From a checkpoint of a small transformer trained on Wikipedia.
Size: width 448, 7 heads of 64, MLP 1792 tanh GELU, 31.9M parameters.
Training: a variant of Adam for these matrices, 359M tokens.
Each number is 128 + 32 x the weight over its row's rms, rounded and kept within 0 to 255. Layers, rows and columns count from 0. Numbers have three digits each. The size before them is the row's rms in percent of the matrix's.

# layer 7 MLP down (transposed), 1792x448, rms 0.0503, rows 1316-1422, columns 256-319
109:095208135147137134120120086131113126144125109138051088143128141121174168113121103134122107092126108151175144143166079115089132155099151151071129092123094070193153135120126089122139153094136110
101:141103124117161040154139105140143156139149142116110050100142104180189087162103096110142161125128133178139097134169146176116058126182144146091105136159125186125051231142128186119106147119147121
102:154164171123132094137117170146141113076180106085042142121114169117169130151110082104114130144131161193147145132124121123119145162114132112099117171106149122176110114185094128155104136108128162
090:096095120093185143097105103114077105127104136120135105118149095118130154136155135081115154170170150148125136126200131128136146172148110143114173081111102126113039139064176121107146149130135140
091:115113041136168143152090117166105134135148172167029153186165144128097075129107091154112195117126186134075143101095140075109163113159129149186124121128097080137170143126122072152138163176138125
088:096120175132129093145163163087145095154161140126149149117191185152142143191126088110124060108165073129120100141097123077108144157163142107199110110141140137193154132124093124146113103081143141
073:133107177064167127127113141109103128077167129105154127109186146104085159097117130137107123082197101079151126074156109194072122176140185108067150137084169149092121139087119122121090141089144156
091:112101084125162124104133112106105128163164100156118077116075145108165159136142105144156117144131140167150152170098147176172105131164204147139192168096134155142158133150090110110066115108081124
089:100077172147149135133105136111139082173114165113095209112145131142108127111146118100110085165081077110097097165126123134131124125091113152077153153074189116110116101111143189187151151128157054
093:132156164132076164141143166081056104184164162114130134107146120127122065106101135116138134172107189115150193181097107100128109134108088166155071089121080095134142155154093149171150139085116129
101:162088193142164137132165137125122155158066106168129116120112109138144091164102112103141074104155077125140158096144163122137153108147117130131140068126152074108107170102114118205142088067119185
125:122127076143125151105087149180140180132092142140109160124134139133148168181114144127116197111149169122136114115116126172128131087111171079088086198160138131114185168128129151104115124155110098
111:156141118098126121068129126158172096165109091077187083128175100088098179071104124106080161148130089114079108151150096153162144142152111157125170089147133118138126215102076107146095078077062158
099:105112083160077106122130148137122127099113136140142077145121161129117147166133157110164058095101196192127091166093104094157090112162115073134137102116090082141167142109165166176076094182090081
094:117139102112138119120123169126102087116157138091106065150182126129109130086141109111112177091118193124179161190073100122093056122093146104152139106153141064131184236142089111076113195104125135
111:158104080121141166138107114133114092131140153151117137095174115123148078100184152149130085107168121114096109084119143150168103105155104178146150138140051081135149169186113079127217125105116173
080:136135183101143112117139143111109167107175126108152111104146142154124165068182184178074136126179116114117131111148137172165092169151121090136153140135183086150123147152116154079146168083156166
091:099089126118167203111157144120106157204128092083139127141170140125101163135137118113118149083125175142149167193102115138156118094119147105156184123180146159164122157184106106107058113086137148
082:172069125073147092118119066125131132072151101176150087134119117185098085116109103190096121182159048149130142176064118122165121114113124154159140140149093095162083165069159136151148114105104099
076:153144152121153098124113121167095184090138035050104100134154144159199143115095156160126069110145144106130136134113109081182126145160193123079150100087131117155172171126122127116119122113202203
076:168078170080108117125085156103121146140145147079102159107153144171202139068109197123131184151150106121106176160134138183129171099135178076125141129141211123092146169111120125062075135128147184
112:134158094092093106123113122127106144066110167098160150147134140123095090121111141143164123132081173147143111148136170103160151153109071186184080163124068130128039137194119184083074123136152068
116:077211095159134132124127128132150095082149112136160142153164073096108155104132091120151131140097188127119134174165115147148181153145093091119135118132082129177134089142054190097145099098098127
075:098142141048148089166160183151113167120140112112124144114120159129137145109143160153105164128163133127184128170094125120123086168141191094157195127104148096134137149147088146146136116106124164
089:120129153145162123126081129113135158140138167142186094116172096139102210116116159107123103089126157108151136178118108175097121096103153169098123172081176097135165126130139093117114139077121156
100:113057178133158129112058084114137078150162112186156140121120117107134143112144069130115153188116146157112067131147149165080180147136107136116129071151082092139119038087110196123188194077110139
106:127109123124136139117164125082112128137040106137129107133080100151178059111113130157138070162169100176121157168039119085119168128085157134142134093044144096141125114171161148128116161108147155
103:134179130145148079087166094100091075083055127114135072101097142096108138100112101076122120159136147130135142170106123170184133131108194114105183107144093136130146129145156178045117126137111174
086:179100087109161159176100166075078126131136174119123147117179088134073187137107130108102131123089150147146135197076149127180099173181208081082118118106148127067128130107147181137095140120121109
077:165157173162120065147161033138100150090166079135122117166143124161156085127162159107146126080092094098148180183088127112132129093114137138144121130169079114140085161115122124130112123157173152
103:114038105149150150118146117228117115109144136145133130136163126194105144084132172135131095110099098171148165073152171121095118177102119105121156111127098163107174129078145172158205098138123131
088:128155214119138057101126143087104153146135077109153107094116145170117133108133105150143141174120135132143146154115148071155169120093151125112100116115144074110125167166108132134100126082112169
110:036152122123119125154111149189158125097113088101171131156153115140165144131059128106082124072123092129099147189146156113074110143151159164126109150142146177103162117138123151126122146125132130
072:130117128120096131121159127179174161079104092065126115084166179130147166094107147159136159101168092089144147100119101088134135118132172018130153127149163153084182175126054126119079161098156164
092:107114193032159148124084146166104111132121086136167096120107140160124162123087125154205121061123099159067095167133129131106162113064157086121078106163134051094165142183092156121210140097101097
095:122084136137128119172158047076107161145129119108175164120094155130139103110187086106128185146133133122096106101109106117175175132090078128121158128095137103122079133108172112160148094139115110
097:078103101113098173132128154147073102070139108135059161149144153086106078077097118136129192097124138174164165137117117117168110157117138104104158104152112133161061132148122109118122093151109147
105:099087086155081134103084126108149108157138151126171099145192135093119133085197119114172111139100064084105148146063107114127142085129160115141111052146150082117137154123103080145106176107091158
107:103110094148143138124138106168141156167109136125088090099128147119136135150173132195141076109109161149130128124123134074080166087081091132136098120090137070117234093110121098145100134086109103
093:121150175100177106125148202123131164130123127116174144146129116117133109151134110112081120133164143063097150138122095115141080073091168138133150145163089118070175169140129126065118131160137179
110:103105090146134176067107204082134142149114126135085099104150152107075103137107145122109171061102132165135154242116132074115068117129132123114176139111151136179169103157155160046118160076115165
121:151134123123109122132101133134124209112131106150111091118094156123044130101090139115108092109121112171134111145045148102090074145126063104089122139093151088064176120079166122114126103132105128
101:035116121154099192109120134154138082142088150099107116126121097178117169118084175110095092132094151140116162134128168176069140110111163162116116136158120187136220163171099138089133150094157141
087:134151137093114148095080108130118102101171080134101074141109085128137137117092073146201153147112159109108160112132059159180038115060138072117117137140166114136115071142099112112142132128150144
113:144190087167124090146138132133163119144108120088179161114126105129101116126157124172120156135119112143172075118133096150102185087122130162151102067061111206116110171075151123135128149117101160
090:122137127172199115071089105147153121082118062070131191124170132101157133086108090115136075067129178087170120143105153102102155129136087113107164133140106107121157245106180114142133129092170181
103:128164065119100151114132119134143158115148182147122226118121097085135132120103125192177177134125088117083064121113124145082180102190111154116109134122112114095083096122081108191114119130098101
084:115138134110166137115112234126146120130180182200142120111174162178105116127134081100120178132138156139097146169131121154156190122113143087123131149151073051193074094166097196164171128133086113
095:119138118085126113113104161164145131129118138154200099162092125093172155163111094091161086153131186115147154202091138158157124164139087134150069038119115123102135156121089120119113145054090094
102:073099121134137129146120170108129153086139100108126127116064098118112195120095108146135139121115140126129138092077148198141130111177173080101164154101078143155141068178123114153142143132131140
085:124132086132157084160082149132132157127089147178130170118141123104112162159137112127124067093141102135109132070134183160110103141134142154135145117120126134146127092114164143147090148121116089
094:084107162131058135120129109123173146110165120081105121102099175070104155138125184090143115113093132093079070137113080101117142172109126173113112191126168141145163125134152078167143125123145167
087:132105134114129083129118154084120077116167134115114110138099112128130132123131096142091092099136097096091139121140095115176109165162116156102177168112076109168206107126195113042184104095073124
104:127124105141144085093178144125081174138137153155128143144086132127147135150128138146165153167096150095092165141125088161089146075129171168106135185131136141102138183077113131118099163089103121
103:090118124145195135112179102085111116113131097133136101141088102098175097154112138130148101110089183124150155075142129102166165117126099104112167161083093122155169082108102221115156104134148103
087:127178137128114148159166073132170094112113066116123176110129135059150136109114135077192125095134108146070135125070152122040113133110092089135122158113126138134097181252068115147148112109143176
104:086085070151123177110129144128113150099182137126129144105113082142127111148123158160109183139099117135102128127168147161139110125090112162130124168173074168142189031133106132109134180123118105
110:123134085116085181123097121150117113114114101130105143148218108111160113138202165058120177100100099160091111131091132138174169047084124153137132077127119114156163182171181128126096180100134138
083:117171164097153148151095124154110175165146177136158134124093110073160109125129156108139137132136156157120117152101131117034190103113140126129159126143144130085107153083125172161118144106058156
109:122086145124163175144163124169076164089111128166105066125112131117154082077132117059096136108117136151142155177099154106113121164136071132047100119201167141030094196088100099126091139117133111
108:088133113157088128156118106156116143114130133107163132128086160140108124129101158057129060136125219179079130129123127164087131154111145151140127126161067128078130101180120092122124042097096144
087:133158116113166100178127183169147132116175076105088030155066176144189078099117147173091132150185125149126182130101144110113131095133151108137130089117132108144080088111214132115094118137099131
111:159098095162091149145119033167099126091172094179086152158123094089078146092097119144125125195077078110149120124118048075130154090115130149073108159120183103058082211067183154129118151065131115
089:181159123146105136127165134122132130132131161122134154155098097162110068150065130145140165191111115150103114161173122134090125092191190136166117149146080114153068160117082126184133122128114110
105:103094179171130095118104122142167072120070070151155141174134149157119153085119154164124133159097135134043142150120127152106094144151186158128126065142141141144084123128077121148098159151149155
112:116091141158118128139087180095181115135128104086067091078189135104102132067135137139126125129154187105130173088098093072133149169175141125103177148096169146176146095089115088094107201109114124
086:065121097133173098184129160138127129078135144151132128099136116144110128134150058134086190163147116118134159117110153134113083070117078132161095056066111068097128121130136122128098103098169092
102:097117161119158118132085138123048159137076122082165153165173113097138169091120158178074094095142153134112156140083139153093144116154122114091149128063145106167111109170151089113136187177126108
085:117158103141131137153197102135147130171135139119183114146206167099085109071145107084120093082152112102128094160149091105157129142191108138129135131078130111114088083118125138118128105156143112
090:162146120136085172210099145135165158189149094115108122122164102088155122107074151114081092137131154125119181199138152098098105159133129121078170144147098110096113187130136113082107119119100153
108:207183151157099058189139157131082122096126114140093139114157124104073134171185136050111124140136191114123122130084124138077122090161115151119100120106117115038129120172065128099149109127090128
080:113081130087136154171136094164181159139133094113128111122104128121118140110170138140146189117121142124153166168112142076120103171171127077105155098069194116128146156129100106124139102108168163
103:182143094116127088176122145088143093176079108090157099098109091058132157147113106117136095151144099045128116076169115132155176101088148129135174199147093104098154091063111157095122118112130097
077:065113172102147079125202107161135157117135075083106149160124130174112121095149140156165108111191097046142108153114149144157122171164122115092123119132136054126117224139120175089076118136132202
141:081134209142134096159105147195153145119035092133146133122130168166121146164179213088138111107106134196164137105080123108108173173088091136141103147151133116106225125161144154111075119112165089
109:112134135136137108163081178144090092111089107094112112135180176111143120079128182120123089123081156091107111075115128143164137129145178099085185134113122070145096158127157126114170147118114138
100:170157106114153100162190078111134102118156126138082147144165121064151103107115086126096139115114072143123180168082182175110181095180112097163142139111094132150121146137184141073160094095182113
122:109148197136141084127108170156174156152069089170127070146119095163110175143141130114132116075107139141048126120117144065122115173143113109048154154086167081143191092153083111161075182151118091
099:117111088158120160175104128142137123072079152145187118091056093126116099132154120141117114112143121120150059108123139182110149122184149193115115153147125096097086150078098239149126141141126126
093:150130087152098104121110130107094121138142113155115075145172074128188093182092133136115111135120077135194134146129110127116121151098152111122120135072127095144134109062070138108186114116100138
098:162148167079154188159148133151181074137169130089189161130126175114104158109123122138128139133125182123198128106185103202152104167129111160148097125138138122154120080134111177160165160116141128
082:158126115111127130093089133141157092149091151135173188146132118109133087138132132115096094039110135119147133205118106076127074134093167132170103089163120117121186107130060122169147099123112123
111:143128102160141109122131109123147077049156077134160162123077107031164108175161175128134151163119147116152116168112155158158187140208117150099125119156109136090069162106127180165176109125145143
099:131145147152161117111148081111080136130082137104110070144170137050132144148162133127159129152115078135104170082216095086123093162079164079066170118095154111126112128138133126089128104126091133
102:110140152145095136147147180110109095052202158094164156170109093035125141145146107157142151145131071122116127171181124180164153096109036148090155108112131157184105155132184194138221113141120128
090:139132116091175079207079158039124156098113143116177128140156159116146101130115144077125133103118096152127128192133117136107175146136186103166067079120106062117137111125083126177118074175161125
111:131104149126062142160098108098144073163115120176143117149107136136144190151119151182132062076127119167074157153058164090075170129108076136064154191125128129093156130165146208104168155091098123
083:094136140128115103127112135159148123192114146165162114134128105130149147147082100060156111105127123123149125112172082134162130111067087135166077083148174158147168086122165160198110153128151129
109:098090112111145171142112115141125122173105154110130064128135171165146165140148067091111188143111177145131141077177137165137170045078123139123095144133100106165118141131141193123119161086108103
097:122127130138135111105182098099150063175120140128138085125111124063127111131120113151109087164130130109152161173144177144141102108139092093114098168098136154093149133182134065144137105107170112
095:140109165164165072167115133099144153196156111161166172129173143120140189148107126187137159133053138102152133129127104044098077152079127107149123142061114140079146126094126118130134121069101078
111:110153106144146139177102125081117116083177125133098106114101099143139194088162119112127126105114213087180129141121136049143136124097175110144189143138123137135080145154166166136133158133107150
103:121089227136108145139064181173115125132087126127139087130159109139085128150124143118084144093136163131113082152073114092078123160122132132138156127077132181079130163184098109121067136154158090
089:138149141143135145113042135104129115108144150115207119144170111124093141174094120066136062119123064123086161099128110094106121197067166113133093124095112100127129074088120116106061084123121133
097:025133076095159123126076121119161159128049103135174092139090088205128071096142148141118165129083131142137137144111175159090160109137138153178124071164121114092106112157099180129158156112110161
102:088084051173077127134178178141116096125134141135102131080174164104141105151182118122073115104124145132109149204104126109157221077189155102161150170127146167110129123104117159154097159127160164
097:205173103069124130095156116076077187029130104117151076116151133099163087113138118060169140102109179170129132210103152075104110163070131155136136087137168138143169126157104137028147156065115128
095:137120144143153119103108118146104131094160079137158082135132113148132142136146148153109146089052124096128078074133121115099185168093089134215141151089050117137116137100114124141155156149102136
075:121103118057112146100148132146139123156129083089135103105169148130138130109149179155109182111146089087160092125115098166134152060121085091116167118116129136092124109093173159072112134102164129
107:074156127101142110133088172103140132173105203147160111144128113167210124128177142117168119177151105163159127134164103163109181089119115110047096101066183105107151067122073109180158102117181067
084:160180106073094121126114106138158164121099074107128101080122106129090173078090145094083157158185079127151163204114112121130054100110108117108086138161142082166168170131182122074118108106085147
110:112120155166098076130150157120102063136103146111150128111152136091156120151132138151131094113132112165109172144166106135106191202124173111084103178083098107147133144159135177173081083131110077
075:191179099103132123166121129136083134158089086091153055124181135167130117145103138146097171075123135118136122116119153165155117118110126129098119122185170141139134141132125166147089116100133151
087:122108128112142108093152091096153092153071082138107127156076099182076177144142140151145116133152145081075160138136149176095133212128156134139113150117131122140085146120143138065175079097111165
097:092149074112089061162127122153102146122190050151097098140102110144150103091166144155097160109092095144166091068099168161109177129129129156093141068098117173158149165102123163157106154101121166
104:117160114153147123073115094068112129164103122164168096134129106142061156113164089086155111071157177115126138147089118110124105139067124146152084150149133100084124146136101127169165131068120113
100:183170126136133062124141157122094115147098144097179156121125110158073136130090077123142136079114169202152127127133152167167132098141131165077038181105159125079112133135126159162068176110131074
# layer 7 MLP up, 1792x448, rms 0.0518, rows 1317-1423, columns 256-319
103:110171117147141174120184153174133153088141087168142132113116105125134089094094101145168112117143137176129140134155129157131105119148153114127161073187108146170161142179170030069070161087161146
101:143129134110125152120161083104097126089113121160162156136133135147110065120149143139175109132125138102142140102137138209163158104124077153131117088158134125089115167075120142069159185128115074
103:152145159131054151094170125082117144097100078109152093135111116168165150114123093141165101124092125115132080174167092133154144114097151153090134055182161103167108153141080124120179115125148126
105:167115130127179114168152117144159153116138133076125132137175114104134108075159097170126141144115116117076088186122167147133072054093145127119101116137110099194120116167135183123082149131120162
093:147145154141186116129165111061088111138083096197153093150141103083136133194116142115159126161074151074084139168124183140158129135150204163106083138096087166149135183134167121121113087158129131
074:112123130135148102136150072099074121157138107109110166158157111121122144126163109099136077114172142030124086169131164141117146117147104110120128092123167130134183163148082117146176134167146038
095:033123141184143121200128148108126090083106110099198054124145117133127152141089161164178104117092125116080133118094083081137149096091118179090148145110114138074161124069137126146186157095159106
109:105145158167079130164112070167120119099114079134105149177183158129108137123101146153166142135084117120055116139123118155103088089131190140114158135117115153193174101109065099120053117183123107
099:074116103151120078172116127142099058104113140072124142096122180134137152129094150094145167127150126158064109119119144146111120145102077115113161114091104206161138148154129079096074163120155102
096:110127137151095081137056107129155191134128131072094177196169131077109148097116160102199108124138060123155133159147170059107127112108107105147118130123099179163109187104157152069157144176128154
118:108134150132139090148183107109122151122118110135141117093135078076153173150070129132102073126187108083148138119154119137142092165138155132087203162134121186189167135166113103142146129125182188
101:108091160178054138118066083126124146159101094099161106178143132147116137146115174209145116107156118055146159068128099094107067113082190150138113138082150213101166113181112119093064174195154101
102:199114099081065143181167114073111101147104148097060103151119181156132145101109136124140175144133104161177102139144110136175062141099137142065128121158166125145177174172107103146138081154138082
107:119152128144142187113166154076110125157107074165148117101160156107182180146097119170152125086072148081102112169135126106124091124131154134086048146128099152100114140168077098068114048151145159
110:132135099161167126105158131134116061180067093077199141180137121149196143140142175113161095129151133119151083099174131126144118111119103177148098124103214155121170147088092070100093116131160140
070:129135147115128129143105114157131126141130185153115116102128158100112127163123100120027169138110140118130093132144146137120114128138117205141116091150125139111130124105095091120115167141056113
091:132071124155121127180104064129099131133122110060116148122137158191087156104109102125114136101124139141133138155148099138053110048088158139106118123134140141089170147134164136097111108171095073
087:154123102174132192132138116123107084145089072167146116115114129117147144117100134181124178124088112176121165117196106118144108097146140168094058114148113102137155059085168160133120160149148120
070:144156139166180054116163131135143177148134182132125110169131096111172118174140162129222138139108138170157153144121141105142140122145138139158179123108105141080083090123132132116092113104127120
070:153159140119165134110183125125111152116110177169168136151152110145164160102074136106107104119072166140112134148109032177120121148163207118174199108064177125132188164141133117136068111135098170
113:151154158137109129126113107147117150100142112159106125163161087109168106141119109122148139164077125123113083204141140107112110090144096154174208109129089135138124114151128163097085161140128120
112:137184168142088110157116126150150127137092095126207122127085119073133115151163147191160085158155103080120125154169145118116097089110045199097137099165130117155148093093138074112079137161055103
075:115128109145123123114135148155108104061128140072168142110161113162189161130117174084150179174062113133152085112147220087110138134147185123112087087194182107139139148116084116147085141139141215
087:101188160152125063185108078095124136102077151097141025140134151106100101163111129158178101147091157105091092099127112120116154137070161188063131121145107126045160142080052106133118132156133106
103:090103104126106086146130197153101117088151124089117146146187155114119142201116102121145125107105100066071127127136119119150119091096149106136086112098140113160141125158164112132122120083146170
107:172101177160070114167130103093135167062139128141124081152165124154134177131119129109126086137163146101137108174101124087101112096116128108144198128079111110156076135131142090097122091158122117
105:184118192149107122211133174086125088223126147127224113114093135133176162110140073108128072127141143118129099079112136133109160106095100108069122087115117105114110152180155104126163137184125184
094:160201151168087112109181138101143141123112112154106133166139169073130072121156125125155112144144107102140136152164113133107125131142108189113106137125103128168135154151090099156118103181088192
074:098125095129119148166122143107092127139099095112195115133154076201148166189115151151101117123098126126145079178143063163110134136098116099126062051113137141142132129138122068094159171144100183
109:175070141145094104138115154114121163150130120120094116080147108110194137146047085133114104123121117166059164110106133137112146111182155120137082116115163111121079158115105130105146007119097160
083:071124130193106147141158094126163097149093115117090090138134068131149131156148036132075162102159159100127082123156175104143152065140081145174126144074134154156138128095184136136160199153090065
100:157065114172152148087179100097125111163133103090129116134087156167163109132141094141134085134118146102056087154144151084146085066112112137153108088147101153120176156132097183069113099122158090
070:156161113106116119127156091069082079141121096142135066066128136095125184109103095136109085126072121133141055154115110136093184149177114139112135122114108133101121140146180161141170121146036194
099:147179154192107116150087067173145106085158090115075040119140131108178144109168072149116192119114123088122089064154183066159150167159106179124116152118171155189122179153102142131058158130123127
092:100141104188097134092185165191146163144107085133100108146128121172138174140123141153111069134159162096160137188140157131157086077164094127126142157146109109156143130120123126081115090107124173
099:171156157112106104130140117132162107138116136081101127147170132129165129177136113162105109125101157080115128148104131096136075148115148128151108185164145140090167109175139185090110145136097147
097:168158175130109141117137119131112188122114134145131136104196122099150088094136089143135119162165123096161135131174143128172104064182126123068161150115050202137128115142075120134123117128106144
106:112163136140123123141176151087067144193092129114153135111107155130187160132139141112122140114134119063092137181137149101174052109117119137059084115122180118093115156114118172112142106161164146
090:115157146184101150137112185088070096128112112115111147091126144168094110154113115123145110093147141226122084097130166115092144106131176092118004104135163126147130157146114127147147158129124058
110:120070187113157120143098088131171115120126110127157102120192098114108128086175131182138142116122099144112138111094113091087101111168189171145092121133089120143193180142133146140100166149115126
115:162087185100164162153106135139196139116104146092113114162148121117102181103047166133149133131144150141185124102134153151098073098145093137191151061140103181132144127153101121104138126120164081
104:201146133140138100130115104176163096209110106097130110115130179131171085136108130124142165130145076153111151126153102137149119104072138131095094115178117135100097120144122115092109161144115143
091:119107162152160148132154079096114132172092159155195139162157087080104122136119139123122128174123171120098091081134147192083203089180131143156121097110108140128090181164087121152175094152082131
114:087199142124092033109153080114081104184139106118201065145125074153217153100108101146171140125191092149141136083172123117160104115151087130100132146121160140154117137124088129134194147181075161
089:145084183129079057106161084152143130177145110108110097112184105201128103072110089147121094129098132116168164115176109085129105098132111173140134202115193143145165110093049111128143152112135130
104:162156129157123112133120101150104131166187118098172093119100127103138138134078081065188079148150180065108093168115176117090129078168158140129167155146090116167139143172142128104109100150113164
088:167162134143092082138139132105087155104039155049127131105165092097141143116109120166133126108093082163157126145113153121114090149183183133082083087159148135143117186182089091134147113098130109
099:060082145153138104144139149089058139154151146114073088144140147154159126088017147086137119151133097189134158108130116131108138146080142119165111149128199165109134193145137170139113156161155140
102:132123105143138086190123122029108106200116092082171112082076166132157129178094117085127113158127164157079089087154147122093141117066080166114104115140137110126116123156173159146130102130100177
084:146174152120143187117185136107074077147143125091118117153141164119103139177087141108113090107105185095145100138107170133136165067134116156128166123119209122184125120115088158145121072154131127
086:126164127142151098149130169113112126148077109177130136112122155121162099073192120174123160156153140117091160120129081062151093102117108108133112133113105174141147136136153074155153151155123078
101:101071127170155112185122143139096144083133136112095137127117131120151137129110077126151077127160102118169158151137189126143035122137159094104142169142144137082149156127124139110095176156084090
107:122148198109117100156168119096115111197172167144099116151105167106124218122116148095122152101197083041090127174177197156115096133083150114125171185156113148149120117202056105064103094128112113
101:090157181123141129134136155038083117120131083138190087077139113131108197106117042162116109126178104112183162138169105105157166130146083100089161076123143155116205156184101151124197121164145116
088:071087130149108097170146136099109093109102104179183112089169100124122205116137071085164099104169103115165097134100127169136167149147129113074118149149126153134118069126120137123124150179120105
104:165143232121077215115138116137114159194147171117130141142106157087102156081126141103130148103133110121175126097143110108111145129167105117107080107160122144216140180158134128112065118169136125
108:167178163115131043197097135054167113165101120158194087121171103150120154121082102082182106101142126137141144162169120095094094088117102133164162078085105064097191144145130138128119126098168146
088:142140133141133125068135122076114098105106108122136136152110140177140094139108145069204161235064155138175118112143127106168148120144112161129093098140147122132091166124097109101142083117181126
112:078149166184077097114150115077153061115144107144200046124132149152134086105120096133121154162190165119152093100153137133143095166144125153098110130145167178172135153129151145115106173121127123
105:198121148108138113170163100149079113124134138133205109140124179151147126152177136091166076165117122129141145130137123161152101152106150077080188138191099133080156140108204130129096175086090159
087:148168142154212158132113090119123120121178184075077163094095182146121168195103084208091155213157138079100100152139197165124050119134181157131112129149105101101107121154120078111099057156069071
103:138137115172125117144121130128171119173139135110131148154136185134171116133131104099138062132122062140155116121171183097178148162138193126046137176114137102113151181161100080164098084120089140
094:112142103099084113081171119180121164201113103184119166201195121108116167088140115108138088056206153061101117143143150113112178135102178192078124144148079175113143136186105138094109118134133159
098:141140170160049191140146045079161169129116124084156100107167079123090094163128085118179106151137120084116129137128139188171106119114173132086113141100155121189116132191139151093166091181105151
115:119093164150063118103102146171118152114109097148128153129109128125128127176118123074144124095188159145103157103155117137106096140137128139060027102153174136113142148088134088116130081119156155
091:104107155103125102051108160130129065116174118155132136169152119094130094171146097144132103132158100162129129091147137162124131143162119138176174115179196102198133135127108112087124166122083170
111:140129155132096125156137152127139069089135139128184105085159115145101172119123106166158107116180096111106131086128078164114072147144116135032101121171168131161111159146146125121180130088155108
094:171152163146031126121105153133127175096084135132042099105128066115089206148108097103144099106145117086187215142152123127062122157133162082147097112183127128095122158134136096068197147138162113
096:151115147133103108151118109112112110089134126105146168122148141157127170130085135183127182207105037099180078104154096114100137073106084129156085092139164115170118173082199171098095176176047049
113:155139201141093055215132140122161151125137148090139108116084137102115200112149161167138137129109149133105097112098157105108100077151103172120120107126155155172141153113161070064081073147119147
074:143150155138112130114138125115172131200143189129151130197181123117125143109141104144176151171129105194140121136117161183157123148108143148062151142129136164141100145125139153138113209089104090
106:123192146163100169206207105106126147178131146205153041129096103135109078121105107143138074122142146089105175112156111140132138101167104150166168162187085143109111126086167152065131118127180123
065:148121122127142168168090104138079130136128039178140148152139107142147135194107140073122147141144133051109106135170104097109150109074150115159072094162108174149113114104095061114123137166107106
116:185152137131101044172142178166161118151163119119109049211181125049158122164105152067186152114164121118130063136160123074140136075131132090128097138172125152168186139143085116069093143160165140
109:129176130151123153174165090122116134135143105190106125182115118162131116098126068121121174137137160133163145142111103116131092129140165087082149158124113185164143148076084149119139177137144128
105:106105182154211174133162147152122115168181158119099131145142164204090130072099125089149082110153211134120115116143089111128144120153137123147176106098066136117201107176071188120146107164096141
110:178188164139160207133104111062085115122106166081146074136143129138097188105091105078174122125167113121144107147146154121116140113101187105094130106082145117127168155141068158136138131184147090
109:152170112155139051157095146161107131130177055099116103133154124185181089089103132139105087083172100157107127182096120091185124126117122131109153091085179185151121113159087094094096163154090156
101:107142148156091120119132129136098183132127137114107143130193106082135119093125110103144147169125072138133097115116199128129036096094137136127150150183136145164161139110159119082090141163139108
105:091101157186126147111090158117137093149083123113237119172179170154150176162061121107118101159125077115104122075097091079074183131127106141069153122137165156139168111106079065108115105150156178
097:108140123175155103148190079125133097120130173184175089176119088193145120160114086134126130082174166138134102178113174118173093148128121129119143105115081155127129118076079103140135133227134104
109:070118146117153174138124179032136117097128130132171134115108145155138111152061066128174115143145113194092102065134105140079129129112124149137087128113111179173160152122101168113122139108109133
099:069117113171115093163164143111072180099123084155092076090103170132163130082216108093124099126143176114097123203172111097122165122153127173107124134138051152128130102191115125121147101203129166
100:132156144113124144084182118051088096131141143151190169110125111127105167116144062161149140109133108136084046112134164165169154125125114129084105116105156142190162180125157115113081075112089055
098:141208192163071120097092125193137157139082123138158139090143071110075176157119166158158146101099100151141132099160113082101066140154148103023146172109192173168213132162115092101072122143139080
113:121147171147109162160116094156168114122198106128130090178144092120194171105132117162096152141167126079092118152147137082104118163072172142097145161151118141099122210178162135073108136110152178
105:098148110146144112136092105079086062150124084143102159082103120166143109133053037140178139144132125129107082087160105077109082112106137168141125099173125160120173098082087151122090102141059135
106:103092160133115117192082079119099094103112121049122096130109128111158179121102083163165150159149107109112128117096157091133105176111146094058111150157146148110155109136154164148103155165147161
105:150099181171177181138118158105137169110147122120126142155081174120120159120113146151127090110192071112129065146117120076093158119156144089096109109120119141121164156233134156147109082139082125
097:142133149142095152144152095184133141182140090102179092122075091162156087133161076148144096131139141155222144116145121138128108081205064173154181071204124107132225129142113122137137112135134127
098:158125123107160143130104151103162082169090101166207137100161132111163212078176078135135135118136156149132133097164110105122109087118137138094138130165085147134163157117150091125118151130077109
105:111156139122100162155060144060138140099055162135180104149104092199097135106041081101175059135140115168194112171135155130132118100121120132140064088108117127143167185112128147131159180131144087
094:156120118123092120134133105143124140165129123082089114163144064107124131141128128181130147095150139163132082135129118151130100120164091110113152076164201151159170147143077144077094164112140123
098:130168135143140072153085136160128092147126048118090105133098073107162095126161086144120121139186109135144110189116127134126094126164114146098156116096076155115092162154094114089093155181124089
102:093141135144102134119140103067072099117128070125085068117133099136180112115070116071189126137145120137138127091150082129122118133080126164126124131175143101133116180091136124162114120131085136
094:092117157143168106184111103148174119108118111105085155102079169148118162161173044119117087142144167115099110138131144171118151093098202170077149161151150140131154125078183111140138130129130133
095:228144102114080148122148118162133153201119129128115135119081125142166112156083102122129074121125086127154160255096130133117061096205110160097096107157107080129098173179082136091111123120118132
071:119150139135114144099153129085092093178129182184131127094085089110097117135095060139126097091120115161129151201090059111162129143173125175115070203110070145114137117135144159132189108094094055
107:156140079112106153163155116156080144194123128102090155133156162116124136124077181136125147108146094089138119131152117127131084161061161071060109115140139144121145146173099142121115120124176161
082:103082102152145106164104127144136104135168110108109113052114111124065100168091137074128101147158150106108092107131203090089139110109124175134154116176141154099114114097124141153166135147110086
115:165164156149173124160104142156168091150152104130094157152157147099141132118143132124148130141142097137087102136121128126183117120115117168106094132109122217106127159143167149148107088104133136
074:080121146175136124152181116142146137149129189176175110133145085136130151178093131137097072090102159082171161101131110120132120131095143154139190173124072166115166123132143090082121122163142080
081:129141108150146202103082067148017137109168156131125119099109150100193101155121141112089129141111096127149120146119163140155122142125184128096084108218131112106126168166159097128102134162130120
104:107156091154137110112120140098094107140146095155127108103104117132181136071168071085140100130086146136163143149123101124158059117182117158110163106128180157105081218162162111087126191173103109
123:139210152156181127093131111099131118157095107116111089116124047147112210104159138108129092099125147060140088107123171094170125129154145119108097124200204116110096155196114084151144108121113110
100:109153175166119120144126156143107118157099123161106133189154157197115103117151154157140147119186117118093107123215076143141146098101111173129170149103145120119148136131149120156084177158110101
102:193154150147101128127155151098116092206143137123088138161122078151114151103090141116139093163121101148132096109146120114115107094146093143157166111143153155188161106149107111108112138139155146